Weights of a small GPT-style language model, trained from scratch on English Wikipedia: attention and MLP in parallel.
Each number is 500 + 40 x the weight over its row's rms, rounded and kept within 0 to 999. Layers, rows and columns count from 0. Numbers have three digits each. The size before them is the row's rms in percent of the matrix's.

# down: layer 2 MLP down (transposed), 256x64, rms 0.53, rows 114-197, columns 32-63
# up: layer 2 MLP up, 256x64, rms 0.569, rows 115-198, columns 32-63
down114 096:523520518451516502472505526489494613502469555627476463517531581469522398471502470519519424527504
up115 089:433455509505522504470483528544468569517478486375515508518431542472540515465539458502546492488514
down115 102:501493468477507431561434468508437508479470494535529545512498484527423452539451485513545528589529
up116 096:528578460462496500513503470572498431408508477453498508508486473444439577465487523494495531479506
down116 100:524536460538534449518488481477545504531436544495536477527449519510553553457485414561536512558479
up117 102:476534442514525492532542488491453542525568538533518546530547442532488484529505478548464517505508
down117 102:500572560427502510481483481524576535501509456534493523484550543574485497500448498499504513489469
up118 094:473432480568547542532584520455556493458483473484464443475563448457468516485450491565516543493528
down118 087:513524556525489489462445505532470531573543502497491549525450492596590513467537452444478485502535
up119 099:409503534504540550468540537533501591438498530481527453504533499515545480450480485487550499502466
down119 095:470551506473538509497488441578478480512510578449482433462474497531440472476471565556484488513544
up120 105:474489540447530493583477520530542501457526529463530443463421559415501524562542492489511507524505
down120 114:551534506425548504481474550484564573559537480516492467517556435521482494514436446451497528456546
up121 100:469458466434494544536513473452489532452455534500465535571526571479475505502483543519549460494476
down121 110:599469572537528473546502523534503492461563440524475505506489460457560564445415460529496519527420
up122 108:454477431554535474475539491583543547434496556520580454437486464490534444529528467538569496499518
down122 103:471527519497501576437512473474416428548499456442442560504545506496568505483450536488485509486487
up123 113:512489474474483539463496561565479522525503513536416502506593471509495571541520535486480498541520
down123 120:548535485517449532466471569493522473544530547557523469522512520491515513476486562470519565403491
up124 092:510450443509642484479496524503467529507443471539456499538532509432490546498485495532487477556509
down124 093:487506446539478523465603531517492471475529536554600513524487430488561523551527497426472478496464
up125 086:430466508432493516496533464443522444491476580437488474561509626471522516492474481532498505555490
down125 085:531546470552432441470445504515492441532536535487459456536491499526448586531453486413450472447491
up126 101:528509534531455538485478531512501420465411515483546537446493521499505486542483525498496510460434
down126 096:497520473464457516437445478501490466532477494562462475520443516539519511540419494514512416539484
up127 092:526517461402521509469507538451501565466521508524449547526435499537520496458504492426503540526492
down127 100:487527491526466544424509501481509425518539521461462510482562543544399481576464554543545484557538
up128 096:482563477496479419547532521428540451483550480423541499449483491490488495504630472459554490434495
down128 105:526575457517489528460531441447477475463485486464511478512493488459422422472408500473565517532487
up129 092:442449521502478473544495554500466493528560457502480492563504477508436522494546505449576573484452
down129 085:542533473559458459467468535543528421528495496481493484490523427555496479494500435527483515539490
up130 096:503451486571537492423500537541494436492519490542559405494490500533515530528484516497553532468505
down130 070:562540496441393511599493502435482513483530504437489583526510485467517489501525460479489515479497
up131 097:472425476508457546487516451516523525527508522539526472558480532576409455425526473500515520516487
down131 105:448482480551487456561464530539469551597468529515535508457496502516537537551498464562454560493489
up132 099:552502513520506503467564483513541436473515463494583507506544477479555511562444578419522489450471
down132 090:480476470463487495590454534558510600523451503534470493549468473525507485479534429513424520557482
up133 098:491469493486571464573479485522471555482538469503453499508456482511474464518496541468563543579461
down133 102:570581530462478519524491542502480492473528450478475449489422499526437477504422468504511540431540
up134 086:536532505411491459509552497460491474562576429525481538567494532447466544534491446449515554462468
down134 082:563476457601492502451511441558522480518420479526472492449500512467541440451411506497432495427547
up135 100:486446520572488509491563531451549500536466457533504460548509515479527533592487488542488547530526
down135 091:498554479490502513466466438534487537481477568486530510517467457473544468511544460533456437459483
up136 103:448507472437530535597516494476449506445445468517498526578571521537506489461540512497440513534476
down136 104:561545510471479490515464458511458419480483531542505470455442433624485493532490582491516514515535
up137 086:522449504436467545443559456502456431464475514492565522512532486479557553552485486474468455425503
down137 089:502461484482446464495501522483473521535550546536501467503506569469507461521575480509513516409548
up138 105:464489537511505524549552553606539543479510572494462448478556491526566455533497506600471463513513
down138 076:537478492529546436480546543409544479538541456510569530553500482469467501464470491439539538463530
up139 097:447538473547512570443467484543483554507488478511522570460478485502451528530517435540533511478452
down139 090:528499479531534478562562465507494491466521548513509441476489454549409499494470473520413496479542
up140 098:471508530461544489512514524500516627506523463552529513477478516520520416472519430453556513485456
down140 087:545511513533360424486447465529530447508482481446513514455554477497419542558530527473546485498540
up141 101:444537563455434539514579504537495449495519475490489553506495494464537455447529486520472500552470
down141 099:472488507543482468480463540533538518482493502485494522475505533481568471522473573429549579493551
up142 091:496501519428475519511552519457472508492454559474589504570471555534460568453474533526484502497490
down142 106:410507478516554485539501532471486475415502512487431491507510566490546417472486515563538502530514
up143 110:440515549549508501540553513514488418521432464499530476474495545579541509500537400516468517509503
down143 107:477499523570563446523480426553531520515570504475539473531508498514504450483500482493503492554541
up144 098:449467469574483427516546510411496554463438542548550489511483495544567517545523492465500491525482
down144 103:481577517514564409514446468493486537495506460447406519564447525479499469472400457602524562508460
up145 107:479526421472553538447565533536463494430500540505486502499452472440538443505495420474492512501460
down145 095:483458533423549474538459511501502529520498524559472425484494480468461455532481549531428474490540
up146 085:516526461441515490510531493459423528549468511502502474476545548541504509464539503427523512539476
down146 076:555568535569473591545472470482505506472570526483448469489530466533546454501442524518541534496514
up147 103:466497518503499495428496491541501504456486489495595521427455540452487510537510570455503531524501
down147 106:462534567534456512435568525483461461585504535507443531484527497476521503548483528510596562425437
up148 104:438439486539505559607541501553500500461531477563539510485482452602508448491516464462521528493482
down148 118:411445571555440486540522529501519524496468507514450494551513511494492514454627461484506496515500
up149 105:519497464525491539499552493446518562495555500484530551519511468558579479564524516531537417520477
down149 100:561451520431476487467457454486561441470476501453471430541552501424449556481526509512466550491560
up150 097:508463484535420534520587572494498515422451449548539554489463517555526485542457491471592531501514
down150 081:461483484515512411501482473530545453585525592451529471502500496482449515470546443476465515470521
up151 103:503533463526517570466492480546460551489582484473524538510453482496471530506548505534439475472541
down151 094:549462511540473491435515451482540448565515491488491519488568572473428477500540526512422601462550
up152 100:466405504518491501493491583511563539460404504534523444497503499460520550428459507563454516524484
down152 099:499562481506469453474569428457459502516471499470502580494566488510471447542595567549566534481553
up153 105:487516506471443553573528511536498509519553506541470440486507456535529440513510471546506496515497
down153 105:499399440480507471531598499443502489522450532425458486530536513480472476465485535580577480541456
up154 114:476434480472460487452520506473487537500464518561467516545467555541511554462527391540534529477500
down154 113:509483464454533490508502486479422479556518484534537515535471456512556450481545565558466484547575
up155 108:541535455479494482530457548517472493477506438556527472461467548542473531483513467488471498494444
down155 086:444546516481469584459563466532540507507522577458486503521473455490573460555517499450502492541468
up156 080:487440512489436534549559465521536449458514539576519556538484505501486439568499476475571539553503
down156 112:459494584557443507558543445564526489483469507555504471499503557510469520491435430466535472501485
up157 093:540519541457492512510513550469543483476443523576492531476464491496548440541422519502562487495512
down157 086:448524540525501540562489524532487469510544461541450516488449498523447428430546474479493494452513
up158 102:508507513511536478437489514524535425534494468540548516511539471580535434576507457534537503450493
down158 113:510520472498541480447499510558506534497549516468512548494515486471516437621509478414461547476553
up159 097:545469513490483513531528577459523522467465459567454504515509473576579496544516496528517514514543
down159 087:461568517508525505538465443534454550530572523445459512509545526503407508425492509399585510472503
up160 099:473561467436455557499519459547534455506519466572612509493492544442506474528503549465567427494451
down160 097:542507490555573529525488482546544514437577465541560503452510528560452467482481484539573499517520
up161 096:487493505467531515466435476502515473532457538464530467548501515494449520538569467498541561440488
down161 099:568455535489453543564437534486451557512556508501473454441508454546519437459426488474516484518549
up162 102:403522433478487557509536464493497499532523515515515538470470536492555483564463433431548521555452
down162 085:571539540527475507541487543519522485512515514518554576508558432462477458520570438435436485506538
up163 091:462530446519589487471486503534509470484540529482562493563509613445547493509555451527484556485468
down163 094:528570561575501514527443517523521507423540509459406447476481559477561488466393488517527461532508
up164 096:491589478512521527444516524528567462525401530487522472459514523494553433521588510490459517455489
down164 113:448424519538444491521581564449548492518466504549464527440458551505475538507599524553498497442489
up165 099:502490461494457443490536554464453457533550465495529488429486524552548534545472531495487513478495
down165 079:450475490494542512438552488494463462520451541486467578485470520454515499500504561494444494537549
up166 088:488459508473500492555541489493451471505534542532562436480554512556553432485536604486497561482486
down166 105:572513456529493490492426550543525513508531506488528446597462524506470497525561526479488494566477
up167 100:497450466530517479507537479501502495490575587486479504444468510476565491537486543473524515533521
down167 103:533508476521507472568535590526473493527511473419464466480571503543466452452568495518529500474514
up168 097:423500509484516524563553471475532500484489476482540495460525488519504516535559448481490556570497
down168 075:514461522489529428475484463459447443434545500405506455514496481442478496470513430468545492463565
up169 093:490532530432476484590547464460494565479466513533500526453497576472498471436522502530468531499496
down169 103:556488503488460522492454518435484535468528501446483446551467448559572525531541454533410508507536
up170 096:559532549466511531545535474459545465444500512522539564541539532432493537496527487551484483508462
down170 103:582608524481528544535497496518488555458514478555456477537517494515481561521506468484505462498453
up171 103:455513453544518511521506550439465582555570476489532495551533433485470508503509474543501500478455
down171 092:514508499514496559568482516491541415474536521479416478543455513538494472463540467482406499521427
up172 098:448523509548484510490529524515467504437473473477570540512445437470494504530475474481503577497476
down172 106:511497504513428445394467451491464417504511473515485518505436505513474489471402483506470546409537
up173 110:519655470420520558493531487488512517488508446525552533462491465502530569551511550490523466473439
down173 115:443516502494486546583494460476531557540409484500540475490540464479501488474486490434453547462439
up174 094:502528515507505483557459479557523494488526424492519427476508470567435466517515471585432495487466
down174 087:468529451440491529465460520428532537541492521497499568530494518467540496486460512427460525496524
up175 107:454547492479489495552520601581520547483496468526503520489438460545449512486501527494509430540562
down175 115:517417500539453502572445513397498431493475416506455461525469441526478491537483406546495575480451
up176 107:535494531453495455516565471517520461538585461564489513453468481564487551524525564491466539597482
down176 108:439524465513461527455438521515483598447550511504531501563562444502517505484500470459487610527524
up177 087:460544489463527483505502558540519467460573486498579532473531474501482482529473568460475399552480
down177 087:462571540580495475492559484474509444577506468521519605455546490539440499557476533512498416444473
up178 090:426545489549492500512516573539499466505493521466550436580482425502517520470558502483430482422433
down178 089:464555476528487501558503545448538463530480504474512497523474468495479494552410566391525463563542
up179 101:470545544505411541467505505448491524560500531489514528488518482489501506499513455549481543474494
down179 098:538487407512516524515442478526545513480493550488517442573404513488504461528461517568509463552598
up180 106:562445491511472537486484490536562562474481510557550490493417480462537485526407514539501459480497
down180 076:446493476581559496518515518417443494489518519429519508548565487524482467521643488454474509533520
up181 112:449513446488531533497532455546573384494489501477492435513467519471426528533489471519520533474565
down181 136:445459504565480529420514444454472498505557558472527574483516532456506462528455511439400472523487
up182 106:561594496434493482490530501526549504481483434479490427494602528468470486478575469497434499466465
down182 085:455427503574508535536448459517466545473528486570452514552415477496522420537484509484568536501491
up183 105:555471489461528496480446499559429466526586510489474528543500503571506534520558459479484536482512
down183 088:467458524553453467483531451487537550463486536512477486444474507425543530517452531506497470587445
up184 098:524461489469585541441542480454486403502454499458478507536464549472529572517533456513474515469498
down184 096:441520519582484473531481487475462546557587451499530476416524477471470482500496487474479504492573
up185 100:548484541500490556523544572509491490503473481540571540480535539478539515514443524444449543463433
down185 094:551549534503490539518499547481442492552506507461475484464530477533477525542349498551505506503537
up186 098:532563579469452487524528511535518523531476517501497459421498478465474512454518487519460540499493
down186 110:508415499490491549550542458480424491486489516490516484513545494470508449406522487503482482518495
up187 097:508516509556506555495492464561511437456532429477498493519515519480532472545559449502482576444504
down187 108:467583477460540530510557501502387550440509471454542476471488546436488416466487489481464471487558
up188 100:495447487466497519510454485511475560520463517459507569514500535515486539497464431493485479474500
down188 100:516483523522461512524483521608476501514484520504457510434503527480469562514507510535484527505543
up189 088:493457574516480435468477513528498504468533509524493485569584525520488553531535505532471518558492
down189 085:532510418540476549500523550536540427591505492547524432477472500499560495532500472410522476436524
up190 107:493511472491555507425479476465517501508469543519559503501553477451529485539431477478531496519445
down190 089:486572564516530487470428538450534450481564441455465473455516551554477540425470461499540476442478
up191 091:504453480531476481544525503557424529497597451520501517582459483575408532439577522445426525459536
down191 103:535502471507498469497541439450551489521471462520447520529471463466525587457525524518504442493458
up192 095:487599523390505491482526533550477464550489431541516515517512479434421539499534476527532527543494
down192 104:518419553455489471553580436501527571425489544496501494495471556478458541425446484523546501490486
up193 102:438479471531480552437475517505415446483521456474540517454504465546509564538541465485504477472491
down193 092:485494500437413503497465523452502507500510590473514429517529472508512396455451543488485471546542
up194 091:448571459474514494518568461476560529489427458522504595448490475480562494528436562437532492511494
down194 096:465522438570470488539519482534464551493575446499435456506456436473519410539545505488451499499505
up195 101:536501565489511468480522540544550537443498531520548524502454506448552472514449539530467504545553
down195 106:493521489521537537512558474528512466504467522407459550451512506539490420381481503470470521482513
up196 119:550541498416504577529481519544511519508525559555543524490467458489521444507518493456544489491529
down196 074:511518440527491410494512511499509447522470441460489486517562532557403550548494483583485563513489
up197 090:563498528483491529479529533456501558472471443487508535475493528440445462510488448481521610429489
down197 085:554477566522535476477467454516528474513497506509426479405506495533437473533440522428462475575541
up198 104:534547526463557507540530499459559506540493442543548466484551514392443598501479517488487555490490